python train.py --num_hidden_layers=12 --norm="layernorm" --qk_norm=true --parallel_block=false --extras=["some layers without attention", "local attention windows", "shifted keys", "gated attention", "value embeddings", "hashed n-gram embeddings", "an embedding shortcut", "learned residual scales", "skips across layers", "capped logits"] --init="normal" --init_std_qkv=0.0625 --learning_rate=0.00799 --warmup_steps=0 --schedule="wsd" --decay_fraction=0.907 --decay_shape="linear"
Each number is 128 + 24 x the weight over its row's rms, rounded and kept within 0 to 255. Layers, rows and columns count from 0. Numbers have three digits each. The size before them is the row's rms in percent of the matrix's.

# layer 2 MLP down (transposed), 256x64, rms 0.132, rows 67-116, columns 0-63
091:112161167192128110081099102141106137133159142115104163095140124099154112119127115117138114076125135118129139111122159159123144143138186148139131151131134134116094117115076134135136155085123100
093:056141117116128153106087108129115132103108131090138145153127141156116122103147143132143171145151128124160131133117169101140129151134129101120101166099161100125163132149160136129066106169110138
088:082165177112132123145113123121114109107147146108133125131083145103070110137129079151164181109153088127129119140167155138134134110136117162142130102132155102139119128130109119169121105148170125
089:071096123098130136095179106117116134128112132121140167125137116105147112112128091110133140100154108112102115101143152130117087145163133150131126151142160120149146162134154161167165158078144161
091:148144177141136134110118145125075167148153113126118163118107158097120148122113134121104180105119130112114109129131118171131137139140091148146070151116127153089097144134128113138110133132056116
101:138148132136111144125132075099120155118108157154155122141120113127114122092094145144126151121125080160093143135151118114147132093165164162152085136187119119097123083142111124155149155093137148
086:136103148165100102169110137119137143184128124135102118121144099162136116120135104146122105121141163109090145164059135155160117142109110162122135093136098141149151117134087104150148148125118089
095:149116153115128125124148094113155168156109140176108132140114156108126154106111182154098167118123121097119138118119082129088124153131165131096139138127137164121157122161092140130077100095120153
107:152102162145137124141077128106105144075150113125119121090113124118130131135151100107115153114157138149167154143124109096103129180172120111110126076147102100130100151163139171137104131135150146
096:166108128115124164118146075135104157149111149178138121156093091074118116128103120141102093124127165130139169127132116172094141122098138138150094135096128102151108160147127123132092137121100135
102:114100110137138128103125132187126132119116115199112127061122149131114155142128078102105115163159139143083169102121128131127146116177157146131147130131113127090150139144118148151113126120130117
090:139151142119141159091150111080115104149117100158100131116149092112101116145085160122128112125150127105156143148110148133119154140104148129100113175104160116134186105114126100146138171134089094
092:151085125131147096115103088181122130152149146131122103137114158097150118135178124151111158145138129077108120147171106101129119129116133148143132120117116123112133090103134143120119176086166080
094:126106106144110131158148115113101151127132110099159088166129166105150182151097127158118134102132146152093141117130151099112142130154175122131110093163108098107124124139114124147124153135128054
105:117121092192112131141137120139122123119129087156126151122167161105155137164108088124088186115174124099166115105141152097140132125139114149133134131099132134111140122123123133135057149116127133
104:100105168102143152143147117130087125150173177116135090142162116139141147125121093111126137104127166099147098104120136117122101184150123111123111133095127140124129159089156138180096138092120121
086:155135119177128150171131128146090132097138104145143137092136103141135165113149133158154134098147103103101149153082139117073110120115191137143079133140112108134141119124141147119134150083124128
090:155095182109144160145133123116168158159122107148105097108144156108135150150135119131114111144119187120105105138129108101119121165136152092149121130158132070135139123076150117148137095098107133
103:112144134114115126137174140088123151152099152073139161095111169121120145095150172161107130149165105108116152133093126105141137078134162145072113157123145106130134139134129111140119096118110117
101:139123145087122117160086088121157126103137157139112114113165165170124123142132117130155138148153128107115121138142164105104115097118082131132108097121160116148134153155057130111173162137110125
091:119132103165131205120137173125117124127171077139135151127144122148122102127115160134118105106107075116142098144139168125100108148108133092154088130099115141118096153127145125153117131148106105
097:129122117129131109150097145112143111137155140157153145064151130147122057123100159120151151143120110091102129111165134105127122142099149132150113157135137090077145128134159099171135128157101148
094:141103121134145112171133123141102125117177124126187123086130140097114160146099103127088142102136137168107089146124135169114113128155113089138127086130147165079151128108106141144102136141120155
096:163092140108160091108108135138093122125149123159139119119154128123160107172147101123133106148149148164113146124169135149139148073121126117115112156097077129096142158118092128108097165105162132
082:163129152095155103160142125163163137153105134099150137107134145099151133131136123135131128144111138143071127149109128106085105128095176133145098108074097112173109149091101143115148092134117129
089:130139142137120131131136104169094121120095132127067142137129169145115124137137121143115129139112128091171164141147128147141141131143148103169108104133069131099159101170137112100115159112124062
092:086118163107153147079131096120111151130118110089122119102166148143119111178174104167166098107126120113122134148088111144135150157136130118122097129120131150108109098111124173147112142167158122
130:098134113121142124098144131107173139111070112125167084156159121162169146113122157147146111134119118157119122161124123165113130112174142147153068161110099125128129124143106102121097098123109123
103:166134119169143122128148114118185140070133142153131157116148108102131109124114086140144119113162066108081126122140124106122138172087148155149129175120109100151149131141120108104136118129135132
095:140128138141148151136152125148123154115115170163139121111111086096113119098113166128113109159157137133143148164110090117078121069123162171166093091097138127145111123117121113126149111154118159
104:114105139141109133143119116151101128152134155128130128104122103146165114141105120082136135143140129163153144081144095151122140092184160133146091108134141158094091131132146085109109145067130164
110:085125144144149101124087119103097150107122116150150146120103147162109102158173106103159118109174122109096151128144163123104143114139156167130119113089151140085138103142108116160109154115160155
103:127144104081116100102124087131145125166150134122168140097113103110151136138112127162130124078150123104070138152155127142161130126161117161133121142145097150124169114136108146094091172094124131
107:105117159131119110112120138121123107117137137119106170188099094119112167102108146128100072138137121134114136146120157163109120098148108093145134158125139124128158136132147126140172149089086187
098:124142141182127131109122100136111156133122135154135130153098116118071146141154124152100141177157168124142119085097145089089113109112125128120098084153124151134124146158157102109170123145093134
106:108109151125154158141131132173132109124124129136150139135083098092102122141109155073119145091133116178120116178151107112104129118114141133176126154095112140160085134122126113116146131168083146
082:116126166116114135174093154127124150149154111160121155130116126118133115141094145147186131113139139156079151138130125171106147145126138092137111132112098080124117137146082118126106134092066144
090:116140113154097129145112095148120116131119065198156118090123145124128135144132125166133151149174113107134191099142138121108116134121131151126118140157138123069141113114090145156107126140123103
088:161107169125131098106123105130128124141124125156143133092090133144146149126146153115137114120153155127083119157146118123102174161145132144093093110074112127091161156160088126149097145086105120
098:139108123161149102081175112153099124123165166140092164114141104133112164125126122124162107117118107138113120119160077165140128077113149138138132142131116145125102132076153135109163135134100091
098:106103145149157094150120077133130172127133138093142086134126164124137118141104155123120185093132124139100132100142097120118151109145178133149139108135152133135138120146100130150080181131086124
093:123106164158175156103123132144127122098119135131101116151134123117157140110084126126140098109124151151107129137133133173151139124111124121116068093126081122132154140108108163122191112176091110
119:147127098149148131103190115106138186120151126130105133119113126123085069149107133102131128145094158110122140134098109140123117108159090142094134137180122119126157145140162117166133100097138147
099:122147127112131139090109125108083103146140121153104134148168135155140114108093141163153137095114129146158095151172133131132171119123096158154117175087092085139181118124110116112109146125124109
086:127074139141133089105147117145152133162108112118130109133119167108103124150138140120160156135132184087098132089147077109127141124109151140134119091130119127143117113141080176133117164155089114
091:127097181158160080133110134106108143139168091081123125136129135152150109143151129141106108102133133139139116174132098110115106123109133162125078120109128160086165119134099146124132164174117114
076:158119174107139165089122116129149168160145114096127127128146107099175142114121123125099117111120109150135087104106146101095141107136073136144152108136124148155164111099158153141090138094160138
113:130133154106149142133139134100109141162112125082109130132096159073101113198134109097133132144143113141151121114077120130178100076126152163123141118154131165130148154128150107149132119130110139
086:170138130143141117113125130126115152139086140063123194124126138096143136143143122102112125130129117147094143170151104121127132110127124100135093089141062170115147133153119162099112150127160124
098:151113121147122160151143147129134168149097134153140177113134123112113174065153162150086137125116117116112097150114085127135146131112126125174117144126138118108184134141084121148117090101109115
# layer 2 MLP up, 256x64, rms 0.258, rows 68-117, columns 0-63
095:173127163142112153140201145160101124130130098112108122125119079097129133169122151125162097110159129136128104124158103135130138119122122127140108116113133155148064128110110149091181134117126141
087:164113140147105140129159149137094102164095136170095126119147108129127063144177142166111105147112158141133133137121124142108125142105115095110146165083125146106124172122139152125111096100094121
097:119158119081150113146080123115136142106112113106188185142165133165149119107152135119133162131101128099139156119136097086101115096127131175120131153128141144106137152154112151116140116148169125
088:120130101115128157142124107135122142106095134148126102107117099132140148130152110134117084153140118153187136109155175114087124109121129094058138150123150127144135132076090158147167142111162122
093:143163142097152117159158125116157092103166089121085154143136081120091129145129131142117136142127103170117150080129071119098127153112133130150102127109158124164146162118126137098135118131168134
095:135126129133117135127079131122142121080130038125156161139101164150139100132112137119166108147159126151152116140184141132116123134127143075104153102100141112142129125131110119157157113138156143
105:143137116092136092136138146094127122134120142139132101122155182096110145134113142140133152127114103116090151095095102080112140128160141164122170117125075158176164132116166120095126104107119115
105:086112129106129127129096178178138120113088140096145115144121150130089165142156136112113139162133117161199089147105104124132112156124100094144115115124105110138137133128128157123103146118147085
100:154170128164127140175149161149152147109100128150127100124121127143129115139109107163104105153137055156079116182133119074143145109158121121159119134120106152141123134135115137119124127145163109
101:135121134117164098146140164121123136160124100165131136082139118136115132118170150139154114119114143114114190121121117135145107061146136164126149130135117160124140106158153050099131107135116135
106:146156141129080128109157148093117134145127093152147110091153114190116166103166154161137101155119111146142110134130148089130096123107095134154132172118115126118103136146127134086112141113111086
105:100116131112129094178120109133169128152150079128136094119109137123160105147095122122109126132152158081133182142107134136160166139139115114135135101129114149156124136164085077103105144141107101
099:187102155092096088102120111139132118151118114149132144148129144121156099140143158142138138138132108114115129115118076161139144137117111104137141076077131120156154144123116121089083184147131143
099:137139130079147172133162131131103112134119179094149098130095114095111145075122151161140096141120113118120123118114113132117174116153163112138101118159145123159141103094158097121180121136135154
104:131125153066129106160135137125139136111131188088142099105134118144127093128152094122147111156131136137137122082110103109113151171094084105128151116184133140125129166141149144115125157095149122
088:136140131120127108120107080168138136144117067103153119136130115123131173093088145095099104134102154140126115127140156146161135165118144092076131116157139091170121102126108127130119126178146119
098:104098143143163137173100157137139126150103103087133116114135121122090115112111081143167137097091129163119157129156164141127128095127144125074134122122116123143120149111147116151116089150145190
099:124133081102168138151096142127168131108088164151135142103170098120158143147142141132084141127119127071102131092124142068154139129151121171125138118130131133095107178118131140110128117138119125
104:152097101111136118117117111154070143108121146173167121126110140137124101136106125106163113141135048110111128135107118164151142125138167097117128157144082115117141145135098138121145154156158158
091:131103140097086131147138086148177118119099113095102102129139144138120151127125113150127096107141133116120155127091121176094130122177113123114097162107101127142112105154126102101157131182166159
083:139142149167133163131166145127183109126106118131095124114111090097140156154154102127133087145117131154123140092126111079152113164143115094128151114146100089148125088130118156153129087114157102
107:156120149142123152128105125115119131120116129145155160130179149152137135083095119127106132102087104137096084160141143130101137156119101123159089087098157166186108091138142096110139118138137138
088:096163103089133124163124162155061147132110120147142151121158126124156103146156122123172126096148142136123176154128140154132139087144133136136129125104077147125147139124090106118092121158090118
100:081126089115109148137114141146109107114142109058138115121153160162122115115106163089130164152156133146160149127141146139165125123112158115083144125138168104105121128127118129155160130154097088
103:108113114094116137115106121094165118130108126143164103113136095108072169135108118136102130114166148119104170113163176113154111103124140147084148136161131147156089130132134174107124155133101127
095:106093103141149152135154107109113114125153119139146150089141137184125127088115096143138154146125120110101124116138155116117061106145162078110131152113129088130130123105145143126115116157190157
111:131142151108106121127138153127157098171117101192185161138119095138151132132127103127138134157132090132146118116129115182189132129098117145115097091135161107132131115156133142105113119127094101
106:149150124106126149166100109136184126122108105092149100121131095176143126132133116152096116176054139152139151141138119128142132124084129113111140112138084084118160153149115134129111139120145106
106:110148122150106113130107145115126111140129118118096140142159147126138152108108107130128159116104101125112117090146111121174127166097107112092169162180074114155114158143116193146142145133116094
095:128113139130179111124142100131139117105155111137145151169128117093103160125152155145112099131061131125104123147092120105122117195119168138128144126116113142118103111117088185138145149163129119
120:113148106099146131126091118087080123121117080129177157152107146178102130144102112130154119107148131126123153118128153128116080132133115146113147172110117125101115105177111124144136146160141181
103:146132141108132123157095134145127155093098105112144172145129142122112153099103181183121109156109136131157124118168107151139118111141110138142144077122089146135128072136138096168097135115148111
107:091102182131128107168129177118169109155121141180132124172115124130133118120143128126151107068146083103094084117112138142151147100142141121132157110145096135112119139155124125151114095143128133
108:107158142157117130096124107155119080093120095169134137174136117141137100158136125108149115162101161133135154086162140096104113128130141125138147119144113169118110132152083130144126106156064137
109:131148145137109115126152121163143160141119146151150105150080115120105099105151157117139103159066133141115149146135113095103169125113148143134118136083118148144105124113112075133160118193145146
087:126113118119136095144108116129098137095162094083119133138137073124166131118175142121151141104141170110130100144096089136183125141137149134087116140102120130105108138140138091122144178154147153
090:152106107096140138126118137142170135191114140108143172120142101108123149171133115090109106145138123130091118147117144164160133149084115136108138139110120152176127150128163075084146129143139108
105:112113106130128130118160107093107136144172094110117128135110168115128137154084118115135128123110122124152159131094116149181116134168155123092101140148105155131119105149108127132099110085205147
094:136125133103110081151113160116121106118123121147128182139091148132133124169164104123142107097133165166113103135112158173129081077149108090139153134136147161114141123136160111106105141130139163
121:211082110120086101142102125144148115153101148153130125112111144123154132133117144148118128113145150123126118080110138137142137155085101129142114067116082142145146104167155142119150131135132116
098:101094121118078141159097139136117106157150130093145125136142128158107067129150150119125116145168178130104100143172106096089096146132172135136160126139124106138114153133152106104099134111144130
099:116114177092126145124070149164095093138119122114129159139135104132172185115110131143131119121158100137137131113153128086108177159088155130149112132086131141126107133120106129094125144159122113
098:126124162115153191116140180068099123121149131123109125147140104139110131118140157106110112129156136193119115146149151127108108133099167125133103175113094104131103122123126139101110146146143169
104:135148115146122085172108136125101116126116186079110144080140121132140159164119160134099133108116124171156098117089101116116156134123104106137093125160130144113156093142167114128130134162130154
104:131155165156165155129135148144119110112110104149123107161154103138107109098189188139163152133104146152130143115108114122129139130075117131114110127101134128099099090166104121101124158099139148
095:121097080146144092086125127090116090110123127149122107172132169146120100122143148141115121133143079167123153158150132133137165143142171080179135157107138106097132126112109127138137121143097126
106:132142156132092151125101147111129107095119081164124124115175117090087127140126104135125093151145133121137139093122094144092105145129101121167117142167083168132117170118147151159149101123155144
092:149135125117097080148170112121136091144139100130127152163130141121122136132098119116167143179126099129138096112091102118107143193124171150125109114141155103121138135144109060137108145147124121
100:151131097122112105139155126123132089152115126129105115130117123130096085133135069116198112088156119152152149094126106133133109178126166129106129139117157109129152142109149104159178155132141143
093:142130126114106085135131082148125148150147080163171134111134120155156120141159164113149153145133092136133154131108092120089157104170096111097092144145121130125125151077140148143140100121162131